config.yaml
n_layer: 9
d_model: 128
n_head: 4
n_kv_head: 1
head_dim: 32
d_mlp: 512
vocab_size: 8192
activation: "reglu"
norm: "layernorm"
norm_place: "pre"
norm_eps: 1e-05
positions: "rope"
rope_base: 10000.0
rope_fraction: 1.0
qk_norm: false
attn_scale: 0.177
bias: "none"
tie_embeddings: false
parallel_block: true
init: "normal"
init_std_qkv: 0.0479
init_std_o: 0.0479
init_std_up: 0.0479
init_std_down: 0.0
optimizer: "adamw"
lr: 0.00373
lr_mult_qkv: 0.5
beta1: 0.9
beta2: 0.95
lr_head: 0.00853
grad_clip: 0.5
warmup_steps: 407
schedule: "wsd"
decay_fraction: 0.823
decay_shape: "sqrt"
final_lr_fraction: 0.1
batch_tokens: 32768
seq_len: 256
doc_mask: true
z_loss: 0.0001
train_tokens: 158700000
steps: 4844
dataset: "wikipedia_en"
Each number is 500 + 25 x the weight over its row's rms, rounded and kept within 0 to 999. Layers, rows and columns count from 0. Numbers have three digits each. The size before them is the row's rms in percent of the matrix's.

# layer 5 MLP up, 512x128, rms 0.0761, rows 152-215, columns 96-127
104:477508533570475527468480502513529516487473515511495522489505516512463454492503501503510545507496
097:533528487504545529458454483469508499531476499556482508503508504469490550561489518481495518500532
025:523536480531498492471502524471524558478517528475485553507508487503515490523512462534476492520495
095:513530491473500498490497469545493531468574475517533502483522475496499473429492494452483516468495
105:500490491529479510543484568478499495495518495538495484492466486460539469496509507508485454472527
106:487490508502520489550545486474482496499481583480507490513469488491490495469507498435494504481511
110:528486491550521496541481488495527499507538488486491518502493515518490532485441456442515559517523
102:486482497502503514563429502484476510468493534472529546493527519513487505498476507459481493501500
109:530536518504489471494554461495501483473542479510505465505456519528524466532482534478509487515497
086:485516502476518502518487485509449571464523472525472553480502500504484518551512508511495526488479
108:480490530480506505468507425515504490494521522476498493478482507489501512535475497553487472521493
044:489533465494463461443457516533486481505506533473478507516554487468503512488510494498484502538509
141:470507538518504512510508555500476515490545523462470500492490548511477510504514468480496471471504
117:469517474491490502456536493516447481479505535485461508504493494513533501527488496537497503498457
081:486506485500517527498498514521517498492522514488522557430504489520509483538483471459494448496488
085:521480503540527496471485469504486492500490467479500510492467509513485493513513506554497489515532
110:455530490513496489474534465503488465482511487500494467521504505469460523477525478460504484501477
096:514509515498549455491506509488537523513516494516504471521524490469566519465512494458509491565524
101:521482474455494506469520469497512450496398477528485513472499484493478505514530495535506497483521
096:505477536509473501511543490509441503513508527486502537479502523502500556504525479509525481502496
030:506462489507517513465514525476464508541485517508531516489485471501474501481496500523529443520491
101:497487497504482516517540493503534500483537476515516500512497527502503459518511464516473533509447
098:487486472509513495466546491511480497538475547461510519525522501525469539483474545529488472485513
121:468497451512521521461496466558517538492495467492484471510485539521528522479502485508511526477482
102:506467499479495513484504482541516501536474415462518503480512505483470513535504515467524447478470
099:496482540515543520477450462482463524445530507469503519515483483472515449456506499499504471515468
100:529536474485520490492461510495454483478465500486511481499490493534523492496501519483528467520533
118:482519479547504522454483494462506518525507509475513485491516451502512485556484500491484523471507
096:514551510491500511432531498501474471504537511509504482513479518509487461438488489497479455494496
123:454484545509485515515505487524478483528446515503524517454460517482484542521462482479517550500476
119:473481503531529509559537537512476539496512486486510550540504537546506475501519508519499518493481
037:511509480473467501496515477502460477497519522547496554481484512467513528527547515512455476491456
096:538526504505477529508515500511506476493480525462511493550497499522528499506502508482520563502496
096:490501542497507467475546521477489476534517544481511457473476520504495504453486509477529497525504
033:476478513506497474526482522498481513494495534499462490546503495522489504472507519526507506471483
101:502467490494484522506501496505540476497539480506519527504550484459495493474492458488468516472538
114:506507490520502538493516504483476545508507526533491476473524507496507495495477490505505505499540
096:510504513515526479498484504507512466492482521484496484548482500521514473501512488495490479509501
029:498469484476536497544513471510505476503524488487544473503493475482533475494517493492536491494465
102:506515506462529518531484478502505487472463496464507499465457530492532508506485517525497473474481
082:520516489529516585471477480500491440483494495516490516490511486495500511514482477497579551478454
090:512507524509520509474480482482539484481487473481455522476458506484493502505521520504520511500500
093:533517501478475513498512506530514478507516503518516475529512492535505476462492496509459502492475
024:511472515506523503502485483463495516514464543491504490548506489509507466436507494495489488455522
027:468491470472476537484484486483509554527525512516527517483497518502524554517524514468491500457555
111:481470477479474509507512489521510490530483531472493519531464486529514493483525500479485514501462
101:494500503455504499447480491531500526517535496487522509476501509465516568439532468494473498510498
091:484524502503434483505536489483492522530499432536505503478479490537454505537455478551530474507506
023:487481507493550550494517489489477474477528504492501523527522456511575492476534499535483514481499
108:513517450488504525476488502506489465492522507535509459498494504477491495462479453514507511505525
098:479516518497539494487478492500496478542450576502486496489519499494493496503501487535505539499481
094:520475550506513513535528572507471484502547486462501507514490476520511478481504491509499452505478
089:499499479488493536483538498466473508536475509502530480490497499438521524527488485495520518484481
096:495505490477560481462471521487488521511502493531501506555544498525474514479472517489504500536533
039:511437540548498507538533483492493509496528481509491505490478500530533455473531500493496503494510
096:516503475521530506467470461515508519497475496536485547505448511493505490523551525495526480485444
100:515504493493478497487484503501507524503525509439504503501531513499467480524516489511466490488452
026:554474513483519520504527471514482543492481499502509560495495529473500503493507509510501525546534
073:505524475490500502520493514460490464528492503463480520507543523480521509514522501481532484491507
098:513524545473519529495492459471486489478510475526503512477526462497513559506494491499500501495526
028:488495457468492515486492524481463496515525499445446532503488466534505474478516510514480525516508
117:512487555513507510552485552523520528479503476506491494479518494508509472489537505497488510503492
089:557476486501480504517490555467550544515462507481485461537510465499443493458503517524518515520493
105:485576507518522469526524468532486493474511487517489470494481488505491468477449456511523499501496
# layer 5 MLP down (transposed), 512x128, rms 0.0687, rows 152-215, columns 96-127
109:480501539565521480515512504481494487504499534491518457488511567450522494501476457497487510484474
102:520526512532482524527525467499519535515519515437511529467548495472515463495508520506448495524454
019:490526496477498481490460512482445473506523445459466513496516519523462509529468513520482502494485
101:503461500473524513459484486458518501518469474483509491525453508515492475560492549512523464509518
107:485501504492532470509494523508518491486506503457499484503462484496483561517495449546475471512466
112:517534440492490501479484528505487511573506497523490513464487496512488488499560536506511484507514
108:502501520480501478461479480547497512467480529457502526522503496533460491525506470489541532524495
106:473494508557519502487456511467502487501482481505498487541506527507459487485483517543526520499519
114:530506530507504497537503505519480489504490500522512480466523452505490517482505475476468544466494
087:538508499504478534508500516490479470484513512477471480553499538457505519480458513516484493501487
115:479507518523512517496473503455521456491499482494498512493466456488474514509466514530540512521537
048:511506508481502507518522497478446499520513518474485491508492503503508523492511492546513505482493
127:521478493502516470469481513510508492524472509512523499532513505499508505497445523486469554516477
123:536534503498512478479514470510499464506490485571519557487548517512500510524461466500540528485504
091:505492498522500481521500492519487459491514510504457507520499520491531482467468532521532458515452
089:490481448519426516497482519491534521460518531506476518489486516524487499477485482495490494510494
103:504536452502493492521507504500504477496457536511498449488526516507457478468501497527466503488498
100:489544524474465479493467477476501478529461438523519531550507468553507518524496468529514494556494
109:493494472511497509504455464497505498493500502528494539497507522500530530510530467467462454467495
104:501500532507506519493537470480496487508530532546496506522476478498513493522438513461543545485493
025:533508485448471464511478511518463492523475504475524477440546476505457507530494450485469475503505
110:487465504529492473477465482514456503483545510509515509478477479498489470549525487546480484579500
100:528505514503496510459487511499560523433511479499483496457511496478490469498511514462475520502449
127:505506500496563514509522502518483509500523515511501504523466460454489536521521513494545491502502
105:494509549496471488528513501512517520475479483484521489531484545534523489474461471544511520521478
107:486534459507507492473447451488498471503499481512498508522508476488483425534552486491519494514521
104:496536512488543475476523506456498506533490433491537489502525502538504547483472482512469466490469
127:523514501509485545521525486501490511509548519525497500497519512482476474480514479534452512447485
101:491471507495543577450473520521506495477528479489501511543464509525484492503497512504542490489472
118:530510514511475517476490453503497552483520502501502523501494500448494490535535498488476491497513
092:543480505472508484479439528540525474508511495473540486501477478501509497498529551543508512481524
038:519523526541541468523544467502482492524498486497455478518493512516477487513478506530544532517518
100:549479499511505476521461499564488504522496480526499469511505459496471502494469486543495512464466
101:468514468473526503495526555525521498461520530500505547534524515466491513520480459480486517499492
033:521533503451482510516517497495469499512485500492501503481472541482478501500493511456503499485505
110:549474517492471542513496504523493498539444480499533511460493506496497509508516518500546469507527
120:495510475486524515493574466492494529552524469493527496507519518497501511478508485505527545528511
100:498479491518520507562484531491519495531538503516507506516481532471537472482486494512488474505495
024:471529498494568471490519488497467522483484491514525536537506528488471515487456519506466524497529
109:483470479446504485471471518482473490518485429502500496479505475460469533540520566505504503494514
085:483493511485483460540480501519490552520518526479508502465505490519487446495509538489447447523525
098:462527498503438482513489497545463483560509511506509497461549494528493532509491513485511481517507
102:474499483489534488500524480484492529514514469484477538487531520492467510510531489480487498481521
022:512546527438499496475493492471522475539524504481475491514472462494452555507529512535497561514475
031:484488535530535528555488476494514451506476523536523508495510526516468444544494475525515504490533
113:529476503513505495514490522540538535453497507519477507524451505492537495488499485450501518506495
109:461462517493529504493497480505535503486522425492513482516517451546530509506516486480546499501482
097:477505485474539495516515537545488482504534536522483537479516471490491502482480515500504472485506
019:533545550555513501469500486484484492542484504504479476504520526560495485509515492496514468476484
113:458498497510538513497533476493513505502534464501466487482495506454537528484511446515560503494540
101:493497468461497511523495472533467504488490529497503542532508530508543470497494514517536498488466
097:528480526502517492522495529475475509531452509505467513530487496487452539564521569500449514491522
103:522520446486515508462501526445511496527450524508502474456540533511539540529493503516508477513526
104:452509507527454488542487530461487476487492467493556460438540507467528502516488493486471474477515
045:544499508472501510494483446538506505526515497543507497488505485521503555473495517524504499526511
101:504476518482533493535535479523453510533550504533491517484443446503504476483510531487510491537527
100:532481462498532528492537524510519522504494498506521495475491517493528512508470480518526481504507
023:464535537506535472493467499470519444440463526523505487513524508485514479501520499460543505532483
076:502500503481492501477510511512527486506518491509482490489488484481517469456528515519553515493508
103:435511521507522479518482556502502462524514455513493483498465504533472513508469513499505520501478
026:495444520530490525458532514499483540492501457465510500528514521493482519451491469492524474503502
115:500511551486490503506503497556456519476476518459486571494497495480509489494512556519522448504516
097:517541523489480492488467505508499510481503493482506510487508500504515433509457481490456524534551
108:524507470527527507515513485536501449499502475492470475508486431496496514534530475526503500542467
# layer 5 MLP gate, 512x128, rms 0.0716, rows 153-216, columns 96-127
101:526509482519482493484508484478474557527476492512488448506510506498484503542499536504518516497540
030:479470501543574532507537496485491519461512462508512501536481476484496511501496498524511516498483
104:548485492506498508489466497473516492473467464468488495510456499534488475566490488534568458546552
110:492481488522466520537497557478531521509530497537514514508456494474556464499531495513496480473513
114:491487459519543524464508505522514508498488451490524468482489529484512520509497478540505501503484
113:480457481522532520475498555484528490511529489469475503473489473524493492541462502511499532463486
106:513493470469445605488511500474522524465495469502478552500504483524571522495516503475499516468494
111:483457505505533524465521533505530530477462467464464505517501454428504477521512479541515516460480
097:469491501489500487481499520494520443547497524526520456498468514497512496480489500542490496524493
109:513529484502493485482507557489519534476531454468486482520494495503483481482502513507498518528496
056:507460535507508528502522498480498533464454471520495496495458454495481518549513489508540508447491
125:490517539547508522471516503486513514475528513459462525528497504536531491481506487500501473456500
125:466459538508506492532530520474521490519548458488508514526504464492447486508458514504498545510469
095:527486527523449486482492513457486488513504507516438456547465484494518518438526519525508524515508
092:513527491517496497503522506508493436437521501502554454501491531449493465502489497502506516560500
095:472512531505478498470489510516476457492521515476513521514523448445491521487515477474539495493519
105:502423504494474508495489483503491456494508493515463494548516466510484505505486504535503467536471
107:502501508525490468506586495485487571529535468495521472524518494481481513538486452536521510499502
107:487491455523538482476500539465542496486492469525494479528514497521515481493489518505481506507472
039:484473478523523529508529517467494477488493446507477490484466466525511483485487510535533515490502
102:491526541506480491497521518536501462508474429496540515470502478495512479497488493494510460482440
101:514518509496491528531470490479550538444532462492470533479509496498509461474534501444487511474497
119:494479519516487529485471527452485450546497501498545540501528466502470508508526521531533495505509
114:457419559506543515554522514522530503508493461481553452504458500516480477466477521526494515503486
107:456513500548554537489489446449520503477516503508494520536483482465473479494536477543509497484484
104:513457519485518513508475521505525523475464499487512515503481481537545504488511503476525494469471
117:503493506500515532495546484482554529440516468463449491455455498512533501536512490491526483469438
100:493476510530511477493497486522514476506493535506499537498500490512494490510438547531487488457479
119:490512464545508483519498515502502526460582497494491484540497503487505455506528509508501432518508
092:515493501489482508451476479458538482498491487487494467499484451459500502530466495485502493504481
046:486496530528512521519486521467538478500507496499479482499495461491518468524484513541539533500494
101:498510495471514505485510463485489548457468449521461474522494478472517526561500519531491501509491
105:496497483498487559500475475492509520478497439549488545526530485498507486508492499531497516473488
039:468470514516496512516498523469507499490507492509492497537491456505527483502479508508496497487470
108:506474546481528501468552467519494517513457448498515501478461486517507529512532502500551473535503
120:548528495538543505530547480515520554492566482514507476541505481509508505480492494500522546520524
107:500511496518522512543523489501474488504507502477458523515456495530524490486477514514511489500468
033:447478528514527528538503504429522507474509484473503473554476451508523476529511501528506506476445
109:490498525491503498578511486519504502475467502487509454492449518506531481512509505505508495499470
082:526497500491542541490492464521508521469461522476497501520519488487507525503504466535555515509452
101:491443447513469499551470556489502482557523513493513463540493465528506507509489455504547513543505
103:491497503519502490508513495477492505491487486478459488519474517468502521537507512489496474496546
034:473443533509502514515569499464507489512508507524496478535482465502512469507479497538537538501487
036:491475531520537531514489505493539481494515482490486508517456454524522474495490520525507478487483
113:509418526549520491508441541482510486486506497512506508485511491533503519536471546521521497483462
107:504470501535465506548507513464524492495500516554488489514513518525499426540494534506517519477483
098:476536527542507460474513499512531484481484495455502521487474516485516519494494532552511458511490
031:449435486506510509485525505472490513445487453480483475532464463490471515512458511520518496488511
110:496501543504479496553493508473514463501462498506479486481497532497533473491498563513519476514481
102:475512538516561473488468494500544498470499512488518521533525535515475494462523520557485506529490
103:492469472485479481494466506505470540520512495512485536518520487467509487499498513512493470515505
100:474515509487506506475559529488510510506490518496520449461506489482518468533485510517497535479474
104:457524508542542499483480529482469520498484529507481494519530495543487489474473494519509508552536
050:471453568487514535517534489492502507490505473495516487471473472516508479490498499523534516505499
104:504481455507526566471446509503508522492478505512448550538465528492495481511515532469485500473471
104:469460506532522527510538512501536490466471477537479471475470497478584524474479510525532503515505
035:471484501544509506472505514467500482485498480482500499542482469479503493502459503527503492480455
086:501498527499518499477461491484447499467516505561532454475480504494496484497505519526505522484483
103:516500494465544469512479483517480534464468458524517486490492456490527511514520487554505474487511
036:485507500525508506504511496465530478497517444511505521517488438505530455538492497526504516500476
114:533492498485441525477467531515499531494518485496526524497498460490521436481524522461494482502525
100:496473524532517510527499476486497535508488521447476528535508449460498480498490490528519437516517
105:523442499491457531490486534469545530507511487504502511542499516517502510533515545503476466495515
116:487461502589498492521490532507505473509535525503506498496481492503500492499474510507504515499532